Part of a small language model's weights: a variant of SOAP for these matrices.
Each number is 500 + 40 x the weight over its row's rms, rounded and kept within 0 to 999. Layers, rows and columns count from 0. Numbers have three digits each. The size before them is the row's rms in percent of the matrix's.

# q: layer 3 attention query, 64x64, rms 0.241, rows 0-63, columns 0-63
# k: layer 3 attention key, 64x64, rms 0.235, rows 0-63, columns 0-63
# v: layer 3 attention value, 64x64, rms 0.209, rows 0-35, columns 0-63
# o: layer 3 attention output (transposed), 64x64, rms 0.178, rows 0-35, columns 0-63
q0 099:518537456544459499531525529506519481444491453487505536411484562519492515523462445472468540490445562519519531503517579547477477469443620578516496486469540500485487464462516521496413468466559528
k0 105:452534536532475503510484494514538497489575430506511503499522490513479458469488539538583462501549500603482515494566468484516483459505449441555530506450388474481524481480499496481568399452529482
q1 122:480540540543526465435534539545486511541479574456490499526477455431456545510512535534472408481548476464459470527409494436513462500572550466449500512537540507521480492549524476488533480521415456
k1 103:523539568498514465529484480484495522465553420534428526468500478560507566518531541498538481556500558426510499571531522538499501460509546531498488518450534428538523489505533470437493426522605530
q2 092:468520549473509423466491485481484453496469486543498481514426513464476474545473486497517408586504557473426427497440496488464502532523536527486522598530517547466492525513443472474555425553534491
k2 123:548480477473530551495484540500504519422435498473493549505533461581480554543572537515503556438545525497504532520451467513493544493514579545496436441496488407521490504556564470493476533504432537
q3 109:456494596505490455422531493535468516500491488430522480543481454508579517440472462475522443533512522486477470496566436526438520523589426455494505498503432509566535475530488505546492541485507442
k3 089:580457428402455529511452549478529456479479522555523486500482564521529497478504513485423508543497471443428458570477465435556513526556550472516527462477509503491437528471505463517520536513535555
q4 086:567491505554449432534525522538444475526491540446544462576465507508511454507542405516490437482543522457448498527457432508465491494516450443495509499518565606541477491514491500540539521513505448
k4 101:474474463458533514521419539470532586456491476542454542472496506504498486513473511513551559464462508480514515551552514454492479488499547533495471493435507431521506519487591423448457571533606508
q5 115:512475501522525472419462528500455509537468525472495426512471495453471510460484452540533441505641486449450464532428438475473502495582499462505518471557500527532505451566480488511518523514440475
k5 080:512504467538512498507452505491470536503434478502533477518577602489439527485523432477434535432501434442476504534519558459525510511492561462488559439465554537544500513429495505462559545505535542
q6 115:544512608479485463476426540548486483477501533490545530530455592469543504491534515469477461470562496496398435524526464520447524510526484497452531482511485546429468463557495547561506506492465456
k6 102:529446416533514518493441537509548539514463482533393523467443487576396484530465489558484552509490499521549528476525455434528527470529502479507456524506465422507483514446564494510481497526525542
q7 106:465515561510517476490498432517460547477506467596474420505486553489569516455561480507566506497520461491509518496497530455455420541540536472546529489420468470464572490450537507542507474518500418
k7 116:553442504509487462528613508476496472511533596458485478537557550488512511449516502463524479502479455439506524520458440386440538523502478502502499583499534554511529491509419523470488478505501462
q8 089:546479518481476538525479506546546524417525461472551476491550517493502578454534512446475612503452497505544502498536539539555509551444565515513496451475459494433466515438495571459469481493490570
k8 060:476564505495483442505512452479483459510579525522557455414424472509590428487531482470496512507536536544522478470548479541457508539470416526521447518508439497512520495550413518494472473458479542
q9 071:605509492503452531492524519446540437473433485446544536479520510564487430549546488497480489515508539485511527485488546552476561475553505399562510509484521456459497528446463519518555554518572493
k9 116:501491458543519478505462519471512568432460563510452506521553524391556560437553504532490506496465488525525530562418495507523469468549524531493529458431453519491488471497529457430496513585474495
q10 082:525473512505498490497474474536485457484506467397505550398490508521524543543516512476438521515431564548404544556509460586509523495513480525413507484499507561518439526560464530493497543512505520
k10 110:487451434513494474471465501526530593458494465566489535473488576449460520526504521483513458458546518481534458517516547484563510462499603496494551443432478453469505461514544420488476563559492519
q11 096:594503481509508560469508520542499488514456575465525465591508452530496511487468456492481448501536488423486538537478434500423619503530489504468515471555520588525503494517471501471468499503450457
k11 063:484473509576566577537476525454420557458424485494488487532530535513491546484510487503504510443535465503510473458529582501551416498491491478489569482482494512585533549536573539497477557518535516
q12 088:549455417474516540499486497484534569549436525543518446540509446558455490427555441530481448534483474543476478432528473536451543435483477477461561564508472497479517476505511548527490541441542497
k12 095:524463469509526502484438434494471475427464516462514502533496542494449526568506473525562555506459508410499506536484516468494448529536449512491531498476440525589512514480517465402564552527440435
q13 100:434466512532552450452513487466459461573517491512481516579515503416443528588536498479517406467553439524468507473483458455460443467514470451480509557495473487496548455500542508571513468512518496
k13 070:525530499443483543566481446488499528463483475543473578529519509455412449459509486530492557534476506489430488551456481470483467521510524503489539487573388497502527452459423480430561482523474506
q14 090:522540569489560445532495539468481536499556436500482484485514446567594528463469504500520564525484484515507525486564517502540467523490493505547380540469495485435559495462450505432498539519539546
k14 079:527510527452462467510512563573502457573510501502554416425521496559524487469423538495431564512504519511492555469562567484464508485510506436526431563506546497445469508512466534506477527446510525
q15 083:556489480493501554489460499506517555426502487521469479453526521606552455474372520486505529541450517446500459500505466538493554481475536495549512558514440499512518506500480579512539558484575524
k15 127:525452428549517534470486559473535546454434561463488588517492518494471573501493453504527480472518486498512513528468496432563464495510534518498577489411523478530488493513626493524541518546496511
q16 114:518564495414524458515551523447524560485454499463506523433486458533510520422504470487525527515525552501536496505497492466477507545550503595524441495514467493546530459408455565477504595498543526
k16 118:507496501567525441462449463492512466486475431529505477527556543441531516525551555480480430518417476514542504549527474605493464507451495468497591499435452471581459512492507547529522500514503486
q17 109:498512527435486459512522495492521504515506489496509517517462431453552527443484493540550480506542505489508482506531485449473458536440436585558436527498549545513579529405481570554444458459566473
k17 089:490462549511510458513503519486574527467527484481503439525443547536510485471506500527483461552438482481512420583514509524421526595506527442497554477518469474569511457502563588499550507508565507
q18 119:532453463424534485547562423493482534498485473544444428496524431422510481536496503511502521518510462451513569482460477452541440475518509504507555477482512501523404530553483464472579474486567513
k18 101:387555563503525469537509486477495457465544507438574582508513488492507496520440530456545442554556504507552544505486547504492462531494513535449558500523505583476524512508401478502519496492464467
q19 115:511438526550492480550484564534481576534526572481458503544493576504524538440549527454567531581483589515448454487465467498475504495556468457476527500475480528530480523523457481510444519487584509
k19 119:476477463485454520472418575474507409533523540514499490482461519506546375549510504496427501481527497460463477500565539504588450521479492563510477513460434469471460498526466502507462486446477533
q20 115:523531519467511533420559476486503503467505475458537439539492509415500512475439469521395519525501494492508536557492555501499552484534472509494510574470432402571436441486440497537500484503522492
k20 108:472578446532543537548532515419549498454442530550477490422586480445530468530478539478483447500498533516513437508507436545507476534481498438522465499513505546523506547539460444405521513487485500
q21 108:557507475505515578441488553514548456516473502502416524511496501507461503482574425485547487453535501517542471426491477474446489482491585422517482510563530418481499474468508509481443582505468469
k21 102:528474503434547450495489517461427503476477452552440498566543537542504521482514477557494529471557534520472547521508553501502449509512475464513450441415443515499460549433525542445523398496522469
q22 100:519559529523589536462456513525508515514551471540449543495542541523516522525451461416564509511469492422483461482575483449455482534525550497447471529561519561555496469467433484469478487432503509
k22 103:546455489475581539479496637523496509482484462468473568553474500538518554494432481507476466547471538524455507438606517481511463504463510454501510503510485465474528487490552557523465470453554538
q23 104:515444552567543529435543473543534506480451536429582531469455453456448490485491524485533562524505468556518462495474429480535545456461551467452520494517556496516411499509487574526523507527520531
k23 105:471600517527518440447477422451474519533502523533533472517445466530487519475467538491482462470505530539512496517478515499582535510438444554554470498535453466437505491533476426400572506486483485
q24 115:454535522511529458528533589459512494494502474526471528546548532506521546477494458502531452543515483509616517417518483486508527459451490436492386413445483559466502502473516503471493449515533502
k24 112:575464556509503512495459491502516508516434484507580520484488553485527519475375557608457527542506492467445470537505508537495470470505427565545508522530511524528473492460469569552488501529488456
q25 097:468551527434562469532522513514448507492447517458461516457550504474531475550473476414556553476539551446585456491557514472467513540494518562449503504470483497492491515562451554443514579525543495
k25 103:539510495517537502488446553469478483523501474462475482519540500573504504548465586507525437490454546566591553506515492553571475499458440494516482519518568531489483472430483557598450474481467514
q26 107:559515432561548495485466500513536500488477457502560545500460540539533494512478533507499559481502485451474538492407524412492537531519476414489515457562532515517532498429510550492498522449384518
k26 109:530473569515526516493510483478527574541483466469484560540532476523443546436522457471534492514547432521488534451600441490484488484438497532458505477442463557516513509540608511438484446499517519
q27 105:486494595423527429501486473445452518473509479473509576468501472533546474540513591496575525460465498502465477496466564486514513522496505511501419523490468473470543489481458487540585541540582466
k27 118:499516503470535441517445550540534483569527514520498499556447422537450435444468591515464495507461446561564545551466440450533527475524540511548510534472510475459512491514459481487529497581463485
q28 097:623507465505404568532465468520465495526492498503517483518512531430409523503589523474415476523482475480471469513492464498499443482525514481474556454499465502498460508475508565413507541502502529
k28 100:471512462545455447527500451489482490399487524459463499491464483445532420525599476472545548451488542472459561486496489538508428455467511507477548503511418487505486452482473497460436497449443461
q29 101:470499508434462459560508474422517511445474426511512494562556465507500529515541465497485495522569464542455574455547518487488507481428515459515474398506525519518517489495571498520458443411510537
k29 097:449475517497497491519496475546521538528448461478553535467457493481484499516511518567503477562488480461477497509472557493364468449594413483476541552499466571541568497482490515450518524521559510
q30 118:458468506531533580507459471529531526460493452528473478542555495500530477512451576480586487532475508543556528536608437486468456489445508531521529547520471523561530445504495602527477514496492530
k30 111:516476449438478529471555492435482456523519542470499550469427528496451534497498427471563490546473464542401467439549539475487432514438440481486481543553506505487491465442505566491523502516552478
q31 116:559495484444493457536512533579558482486500476495512420463497535542574499499556487533538493483461537490467524521474442447517486535475445434458574526508484584492385501548504555485507484482535497
k31 111:513449521484493504443479498462521513479521577542530537490520551528538461489475494488523506502567569503592475502589495530436456544501470548469469410461557581495594485516530532526466479496515479
v0 084:529413426538428494493497484538503400540525499582483529509456571521456457504509491463561502486430436510543487520519463543436521457485523453529456459513467506532492525494539533549502502490577523
o0 074:524513492466454507477496527542481496501523444550463475530504508391451513503457446551482501534502423493607495449544543480507442479474529517464568447506507491507522505534625525446482475515527470
v1 086:406480501498491491477531485512588451489538536497508465487489530486495465521408486444575482501508508538596509476477479482462489546474554503598537489548481564474544576545449487459482506459534488
o1 078:544492535538523520541513455476455551472482463501452427460539572474522588488544476452475525572494508511496514488542512480458527444478529489474480558455509449587478479431483564523465503441564444
v2 092:523504582508520471414492580502496527500499439556528553461523515553504484486439467517413564533486452480496472495484544486574479514512423523511551454512493479516491554409526516444506510487541559
o2 094:439538465493533546518499545552478465516499471493515534566497511527510523558517506503591547534506572569457519551477576553457514513481500562436537526519484563507502536511471470571446410529533491
v3 084:530548462492457539480526514531503456472495612545449499494472451465486489520451493473495463523562509487590540478498528474499495557452559416518443416486512532499521608536462486484509474534473511
o3 084:463489521470546448594543501492524475499497484485524461489498458484442474509587485519495486494484420489439502485490518465519490552500529498548604560469474513578427532565543446486478561490565521
v4 084:517518528514528525577499473505504528453499482587478515565517499453479498463621507498509486529532471496431533472522482441535468542483599497529481529456473485445553466496498495499473390541555496
o4 070:477467527453508483492554548447534404502521474468532524468428513544486484496516443486526513465458588469507446452525532508450469526440575511498474455493520450471564532507557533518519572542431464
v5 084:512544561518454485517505504538489492467503444462478511548465469416515474487526453429465516500539449477502484509516500629512448508505516470461543451510432521463528519558468449417511479443472425
o5 085:510438483514592511584516474500538510493517459502472561446446524508489505464437631538503512550484497502428454560513480474521497553518476557502475440454483503502487462503520516579544519530528463
v6 080:478406532560528464446424468536464448493496500502497498485499453549456498508520558520506571539526532525579438540523503499543538481493503565563509475538472391596506509484491527503499494541496501
o6 069:509492506560535511540516510533407493576525456527459511540516494542512495534545459439479502531538524539438559545477524467512471485537523437478522386445544534503533573507512434457472521476462552
v7 091:496527501563491513565526529440520522542528521457450522480432514527479530517423469501494499538531513472514544478503494545525502493496598421455468460531529581477482581490522567445469507517468597
o7 094:462457422500543478475477486449511479419455446460535494534479517443569456549518508624481425554530488457472470463490520535467484487506474531528439564464500468487433521507484486495488496568521520
v8 089:475559495525475510495519520455468461491459512415484563431511456594500464498504545492495510515539546449554489475441504569510556490477482530453451494556533588464513520524405546436488472505491513
o8 084:496522497508526460557512453461562494521524459506520520537496516531521491499448520525515441499493516462555512580517507460551450481568490369531491544532540487473510541513419606544535483534513553
v9 096:445485523518571520542462507535467507493523481529464485475552519488477431465516553484492496460493480547506490520478547438502542533461518444617542537448512482496484512509566517457469486472647477
o9 092:536478523573490546478500521578517453468525494481482473467509559514542493482454429484517523495456433520479538532494547497508488523474497457397437506570503499537511433541540543554499487452386519
v10 093:431523488505520507491461510480513480519519438522510513477478511548529405529448508470463559413547445490509521527540498485465528434529507543548488506469520523480408473441608453486439528560468494
o10 090:527502490541429489500491513567513446556435483509512497495527452508564514471509541586466486569513530574469504445488496522535519454523408475445492611531547527499509546496534551472530549461505516
v11 079:573519460515494489525558457516430457487538519527501500514559494514498502497492495492471470452534579500494453437436429501449539504566468461524494540522555565530453564454485409493420473515456515
o11 084:451464572479497530515525450518512518550503550535546449572454429471606501469491508503548463506503478466464494437540487496435427459506556531563476531444532514557485507492452558521548502528509528
v12 059:463508545504523523573525486471421482485523449494431490508607403484436483523469509464473538447470485455477472570515464578513471465490576547545546502483516497505490511520542527466506437470494464
o12 051:478537523519499521448538517557584513502499457496512491508492584504548451479525626496487566498521481506502499500471497493446446604549511533485476462481492511482505547502430508548557500466418556
v13 087:500471483532463569546493526506541457463531448541487522508465447505527474542484493536507443532543514538518579474578499518533459507427438498481531437563512536531509514576434477469506417423465521
o13 083:479445574450532452521497430548409473497499522525523534524527556529453462462540459554452546465528494544597448554467528451513458514516537555536458560492510516508458489495531468517493543518558495
v14 071:501454427537488495540502458525486460462540532523575470531471569499511460534511439466516538535492457435566536488526411478521454510472606500516507491484517476401470511536531465445496545505542528
o14 062:513550526466566434518467462499554513493455518497459536464530532445511494504527541499459467607495558509512436448471539502513537432463542517546565479568582488572528479528543534472493494462467524
v15 082:478532580445517524487468498489504544459425522520514540469485483494514518486555595498468494569569524476387485505492545523466406518549475551514468512495471497423533487494454450546525511505477453
o15 074:430536496480443470549539520480566437396539554485559525493500461577467516462487520487468483505470562515474572521506521512545473496519530487522450448515464537492599508441460509459520536493531449
v16 091:476506485503473514535449524515484498511537597487465493498472427475545464530502499442554495464589554535556463496459567531572430510462561493469543471516488614512532462531456505506486454504526497
o16 092:495479552533601490450501529492475533485496477463506520437544494522493501401518543541584527540539426464476470539484517435527404529452463452508526482571501493514486534438520493437505540511484493
v17 080:520453441485531527506533450519483502510501529491461500498488573562601540529493523440456562456488422437497540502524489512497521444551484503509510513519432488514458523610524405534479511460476532
o17 070:467483586472505545498461526527521537467532512597554519462461503471494492510565540498428500581503481602571549503508471493551521475473459526523494498466442507522511491526512442467488462512485603
v18 078:515463541554558474440437547457518499508429485571528503463514542492399522505452563484470515507511488448500552513560434491492539502488546453547539528480485434425492434482521447526446494495510484
o18 072:491533504452509582512498503521448515470479529504490498471527500487470476508464498458449501541374576517469502502503533570552461497554612518465511543476491506476466461530496534498510560614510526
v19 091:453513459469487529470489499489448512550541576521499573535475486520475518440540497410484539427491472479456566488529449495437572463583539451488533521487454503530474489538541489532432459540547521
o19 083:569489468470466457557490565538473477460434448539533500433428461443511524576474516498519493497502511535536527483505569490529432567539491498538498518549447421550509480428483484452497539543476526
v20 089:567584435497485493491531517556494482528514489517520530469545560524506566455540506473495507424438547520524576524566479484479550520491460479495486501493536474530557529502506451492443417538571417
o20 089:502545513511465520558475429564472513569485470498543407451494427569525464485473511480495530492472503459518532464531503456536507527457523542479509535499457547497517471456566542583402547538463515
v21 082:421528483547536505481475502497506454524535491512469467475528494407435434487518512490495487508490477459487497531505541485480472546500433399559500521572517460492460584575513564493587501545542487
o21 067:500459428548469519506531473522580447522488526506476500509570542487475536567557490559497523502391429415484558543464523500539470474522487558420520450494506450567507492465496491521508505505498537
v22 084:501457505541461484479529483497583450496548496486468565506521529452565463464493456506533503581473457540553497471494480595520439573528567433560472466550497536497517465499564457501542526547507517
o22 077:458482458541514514568416525473485506456520520458457519498429560456507564455492492514490561518557526491512533427500530439524512458518504587440540448497518470508446535493579559497565490532473474
v23 084:524470503517545520537553516493493572457541588437542487513536514513561537447559497543460464507492517598486428503511523533521548534571509458445510531449520472483519407473500471532450530521472467
o23 079:515535500519498522473514491441394486506546482464530485540479465448509446397487518472484480412550519418426535486515530509540574462498429503522498508567527499512519468485482488523549493476418523
v24 121:559465434480531474520546511506493560529477472564516488525553574491480508532563498515439516413546466454439512458540522499436490465532430531507507554433516506470499428464520409530488526489512474
o24 133:511487499476435531449504479502500465492482516452515530391520386464493508460497563456527584487473538499569503505512525528501512415475528568535467456459529539481445497512523543458464498435507549
v25 088:493411447419492486487461550517451514567498438450523542522507446518498560481491503512491522509465561524430458504502516555458549449578519500485459439463574455534471507483534481576517530529515466
o25 089:470553457517525437469471577548515560526487504481502500521487450510456502491545541547470528492499460491503566432579547428527488472543545476473464529483492536406498460489484421467517420481461453
v26 078:596550511522502535424510473516447540494425451460534553475491507485525555455511482449523530542425483464521405473445509502488489518529395512463509524476454521438465519458541514516474547496481485
o26 067:523473528464472503550422458498566470556491478507514505486509446486412503535449503526565478502544463490452482540543442528494573483535513528451444480537412525549530489566477512459501435562472454
v27 097:418438590518441524564509467528579488485484498540544558428445495509505453519459485478596522522473518500484461549441458507515461520469495504508494539600467466552477535499513518507540528523498529
o27 093:535531423483482510484563501464512564456457601542501525529459537447492572482491476575501486505523497556500549540481503419462544511480508461467492456522572544529572518462529524529475519580476501
v28 074:464472458476456450508492489573454568516538517554516484578509494505514544447443520560452528478507494472518495545511491514494619503543511517550487492477533539591561535541533534433489511522576509
o28 066:517457523592444524532418537506514511452373432525552503555505473482518476504489485434491533500477480500466464521511559488490504562529531484531528472477580548495488509481568478545482419501500472
v29 094:465576497519476559498541505463483488497515502473463471396476458467526495484488430590521458528568499496514540501485485435495444562381476525442492496520482540479517535534539508422532507490512541
o29 081:513490494526499395525556438530509544498490559536527550450446541499473445502498459470573477461527533460555480433453452563474502526462480456438501512505499548553419572512473496539499500481549505
v30 086:483522471513478499543507541497433434473553480454491427517550475377418480484487469482605428518479533526518503528542470508462497523499486482526445492521488492515467511496508486484453418559521431
o30 082:506464528498489495484509516502512597626490549515470435501477471494489489439487493525502509547455529419525421522463532494497423569495465479447476473477468511538499460510496559512561576491467445
v31 106:569498486479493459455496487448528492522497482511531557519567516492441526517561521414479523399474501539487473521534456497472568436507448485520509486440535377552452473460506529532486480483467471
o31 122:587533454481515509518492497558457490478489471483571479475518456534529508568507486506449504442528423481492523558486527475493542402545539529465533461473434481457499490576474509503555559508417452
q32 085:532490531443567505474502540511570510438483475544523496498468498546458576466499426571479542501486460403475418530493461518474462482466546573526448469491496462419501518515545454476486510482524460
k32 100:467546495458570475455540458495516575488495557462464503460474470482492481516561461489449448486485455461474497469512446473533510604555556573469534469532431491538490555476506539420448481495486470
q33 102:516418499511445528560432452491456517511495462479508482518506476452526416531497588450519504563506498573526541516539523497566471536535468418507480533528515536578484438488477531525536565529512536
k33 077:547460484438507439423519536519490462513464494472488562476515518577490532470457459522499470485487498436473458491455529479427537472455478525521535538469465469392525556552482481516427457433448509
q34 093:466551506408551463467557456522566495456452471532532470449454508503482591492479453570476547550484510438431458555479441487457490463486502568547443481509456464489532529489496474516504470507538509
k34 065:501560489503511464462529494478475528533524526488432507494439445498469433509497536494525442495486407454538537464465497510525473665536471513491550435540507507546493513453564492488452473498493473
q35 072:505495478462518466501542483517468546529411446457479494479518531380481523526443480454554523588541484495533488510594549473513453520499484434503517518530477447561510482499536553497542536496475575
k35 106:462441458529482536496498512492478457472472520563454447487452559508448536479505502516449544475548535461424510473456494482510519441507419525533453473474507483430511585523500572536533427473418518
q36 080:461536478510415534539518560568398499535540530480503475525476534500416488508528600475495488557554541519532527449523469530554504477543465464437508425526466508479463476540504544508517497501448527
k36 051:458473522491419435523521525519539463522516511468502528494507503606518529554482470548560566471449461454447481532503526538518545494487501545471482628524448480482527564530494463510503535467570517
q37 071:493560524471576498453476546525547502537493534495472504453484586485525501470538406541555514439505556438495494465483439545418463502482530506530550516430522531426517553501512462494464473508555472
k37 087:459492510479577534455521443520463572493505589498495482513464542464525479516521526487495437491551501484498560450516418517489507516552517495491437472573460507538469447425581536501518493530441421
q38 078:458539477472529457468480560482525462454503539478523462501517519540405562489510478575498470440538514448459428505432551469478526470459518575470519491554454477476469495533493428466422441472513491
k38 058:482456448503433555511481474499459527464524384481442595537501579498509495569507586478490535506523475459548533521481431521532522468465494481474497450525508488483537534465572488524503514507576495
q39 055:510461490569479508540471535538407535535496491439486472583540513472501506543477556488518460560602495529514495489508525482555498501558463408438497463541501513516457429535501510451515479511420485
k39 075:475492508494453482481518501505492482547470523553472511426546553470537561555502526521535613515477479469477493444522479462414532410503492538509453593487488531431570474547480514473515501473548478
q40 078:477448455531447492539473482550423500528501503450485476571539515529502465497527575479569501481542466534522551439551499449537517508558486444431493473504497441511502475553570567449547501530426499
k40 052:493504547463496500517509513518526397541582513501514487443493444503604539560545498481528549526528529432464461414527509470482510523524484487515463567446473516532539470542443526467515446430517477
q41 077:531495510466485494522556535564543447541486523538472479505505543539442549448595471537556503440548518498513496439545476448492509534481548536463605455467466528481550530534554470472518496482582503
k41 111:439491553494512492520492474456531533478478534486475532497478614505517477549563516515469481484567465466475522523562487567505479557496506409474462484568458511490425530501547545428476425451484529
q42 095:428507427532555546525463550508612496432539512499518483544585487485463486561443492544500512423460449483510475538477522534469514493523536533478467520480500489425508474499462459492430474512461444
k42 063:533510456459567477499494531522519555466485465471522604525512514455524476509539460455466436522542493518629508538504520534511517467597458522492535513500480494535518496490512552512451492481571409
q43 074:451493476501448464508438528521409462478481449465487461523543534484483467542539472467494438559535481528497514492528502483521481525501518466445521418459556455536558490578458523482497501542392425
k43 106:495498542512471532568514513552477506536494474527499475499526469565534549587476422560548485488552547493420501521545483534444518443555509472562482554483541453461468452596509482553524469481511476
q44 071:533516514428583519472503516536493524474464472545481481445583493471448488480475540478537521511467557519471479466455484425415448485547533469528490520507517507507598523444462516536426503493562432
k44 114:493495465510524556474551432519557522489510559547487480558396551470547492506551492540427455510510460516536493495455460519485493621521507505547465493509536480430503468437485573497520454516505471
q45 086:528505491431489384465513452466511464487485453506476548505516531563514490523556438441407439482492547460427461538478530501504473515425544497508439482504508523573460547481471482466497449467505493
k45 061:483550529522533602504496483466510512470492481460494544543493552481475497451505494540505472488515495545479508525509430480559529483417509475521611408504536519439526470475545447525530530606514535
q46 103:524490529470505507565552465524489537473490481520500515525473429547584495487495580444532493454472500538517474502546438445515513563535456461483408519542457565506522421500496516529562509516577555
k46 073:451496413457544430507527487490543567532569460489509464446540525476496446445556504499436466554517446483600502492483539510535498528494521492534503526474471444570499514485470468453408492475500534
q47 062:433566493519575524485484446480573483462514390478524545487469421484522522553521482539505479451431478510470492550468468476496529511510458505510528465542454413424484554456510456521516480501547505
k47 089:501491406511601472483479473458523542453479482443473588555476543498451464543451471475487435488506519472525464570476485508531501522485469457474594411505501538550496512460525483533510548538515487
q48 117:503533465517472516518585446501514491493566489524494529445503497416548561504503527437528498439567466482492583537572497468470513486495563470491597467533531486550502510470528498429507587477506497
k48 103:529533530597504505531465508464480498479428499523510551458492511609523466505475457544495465481422538533466497533515545462495402516480467498495460459527553467566511519546516523456576447476466460
q49 105:475497423456530486505501465448502472439518510504526486481564500470410512463434552436509499463539442459519479486523580480425480502503472545472507486534502426585437462469580476520519516495454523
k49 117:467489449554475491486495499527533487452550424447512602622509503515564465498512456479510464489500510443558493565514496503519453500479541535489476398472488427541535474455546501494482502491535509
q50 099:552519491478532461540508544500404484488530480571472468563432495521456497528522516555464508501491552495477509471475510491515545416492458572493570454477456469515439516491439522450602435512492495
k50 110:546496518545440460581506483494487436470516511487483519543553482503507518496438521492521479505500429429468458501545514449516604485487496473463472556525517517453539436466537519411545587512550540
q51 111:509491512505501456545455577461549503483451459478502434488497455532438491452428422497542493460459535474530470490469584564510481514533429513512504487453544436532508556528533512415546525494547465
k51 107:499471520490471464462460489562484453398519516462540532481499518502474493497515463465418524532568527560466449488485512500539509550509550494477538502602485467510596514524560587504441474531470525
q52 123:437506529438494524557475521447513493483493439524452546457492483548490525536406479508461541466427503531496532495493438590528420495444482438523452533489568443545555499503488459501497514553486474
k52 124:500467566465554516470472460512489476517524542490523533488467422535437459494504465534564440487566466557511464493492516567561509539550544507487602511487537478479533567481551517545459441560470468
q53 101:427478456529522601516466506463382492451475499440487493456470493445515478407469504514505513568503450529507475478471537517488544489459540462447472508491527506490531548437513469476526562517470429
k53 098:555491571447481499534554495525521566520472419529483534520526470481467528469488522508537501477451614480508536541483514550440546564539544500534422521490558498559548430482478502557486508513479457
q54 113:488473533494517491562437528525484525490453535539442545492518553482463550541460432406481496470509482479509473474603499487515551585519496514536485569570554429475504439494433487514470510500517472
k54 111:496360464519553541500546400511489521519487478520468487501502500537586473435516497572404529521525480476520489520489533533471526407519544459518498486460491440467526498531528504529490495465495466
q55 122:517519461515509549488599504514551517546497444463498513509556484612559512458509454544540433529495491450446471454498527501423535457481522542500481524519581487513561480534517508591485503522528528
k55 127:533470535527496555505424485538526506542483535509546531528582535457480507530489518537479538585587514527528534531530476535524431515597470569526535490462509574518450502515508484503435473440483540
q56 106:442521483485536572458506464536461458542548427484497504532488513562425466434505489536551483449499439512440562491497474563484481509461511483478516522587493467458472424530547580460535467480508511
k56 107:542480478531501514543452494444468515560524518471471495461528536554482499487531502470500491485599541463614520494518455410479581542536507481455516482419518535546489533461539481544489541546555468
q57 111:487549497491500546513547528509460426523448472483400572468518537498493573541502584465488482504517515514442456508514483414531541430460579457481491454557498544526506525538515505478544485496511567
k57 100:513513543568505558546526463444555562520475495477509560501457519491446471542510561543613530494494507428503536514460484498459448477465475494517521564468537516453552469431523460482536505545421505
q58 113:507413493471559465460445488463453504517579530464529498430510441525437531475514468471525512487484507429602461507536438570514524456523481482491407450495454480498496539487466506532479506448485535
k58 114:507483436396497394529540508513489478523472498438571494542483555480542510485494476496522526514433495520522528481505511458535590567523517528528498475524461446442527575523584455485536512469478491
q59 109:519439502510489414472554455512473500456610509506490546519508492614494554472554469455491466535502534455484502489467537497420518455514501446578470543532503521485517550555542471491487472555540497
k59 106:524506526455493500508505545517495462590521459468484488521505496473599537499437546550434484530503497504445542418511514534500454551407493543498561454469497487450533503473539492498470423480591522
q60 108:508487539480528468479421492494456410518489459559480484450510475514444505474457505507436500480560441527423517510489521438467533508455543537529445405511474602516493484494527479465472505573506453
k60 110:467518562494417503553577501478511472507546454525486374478491527480476532479479483561577501500519440463573511540450479478415447538450493470531502524546507450468535483491541490523520506504524456
q61 115:489549433396467477483583491496530511445434454512610528501458505444495526520449546515501489529537546497523481477491491517482491539499475546488471540564520468509533455488393479435489462480519514
k61 111:487409488579523601502501498519541516525491429557492544485532472557484495454475507508449554478508432537518513498499466498591548481491471510521465540519552433533473477462489548573467478558541519
q62 100:491449515518447509436464439518424495502423479526495570508501519493612488496551483458559521492536576494493440472533527510541509473415474547491559481427521544536444514495493536528541496472495484
k62 102:548523540524549548511440468437483537500526440479499503506573373505510515484563513500537532492480570503434447499472492440507488496436510470483489478575550559493490457528542493492529492493453580
q63 102:507412528571515578435479545497428521518448502469449517570495442494416494511482519537540488544568537498455516507483490524538529494484446495472498559452523480482477472533426416472546502532507513
k63 099:487474501507483562502469490523411542558472468464509537489577508502496485470527527479499520479418500466451434467452490480453551476559542518491515550534438592452521472446556519552439562544511489
v32 111:524514475463457541414515480497513521535421584528471527465475513508522605438485493471522462539472529468574481469459468537489478519539567451539453483485527525511547477442559486429528546544506482
o32 097:477453577490528475484531501541492481523425502505519494526542560500601472491585462477533548521606502508552520557506514572469433546423558459520484460498463511512528472509541459487533511516509505
v33 108:492483469502460504439447500516527474516462524521477466535426534536485493444534507438543504586476433446557461491556519481464485547566490447436483504500522494505414471473612491479509513570485510
o33 105:519511556557538420534556560515517525508476524417508410508478535531517482490521449486540488461451530513509543586559555445533499597474528474535496494476447565511525456501521488474460465486532476
v34 104:540464553474517493458386476538524482566545413549482498556475540487489525477516519565496479473496444543473465563510534525459521485472526532521506518572543471539541503597516513523457561498509445
o34 102:552434471451502508547467481563566515568515483558500487529541435540490544430509501522485405504520456484472414448524536548531512562521511500488526529499484538494514419515467495570532439492535524
v35 118:516441523483541469483490525460491450492602475442424469505536552530475495463482450518493481484476468540461494506526499531430465505456433425426489520470463539512561499541571504576568481520495543
o35 113:524502494517495566504506456489494522480456473480474433505435538518496517471488499500497492501426514502430413491448452406511568527470463490421514512481438553540539450500479410535488545479424529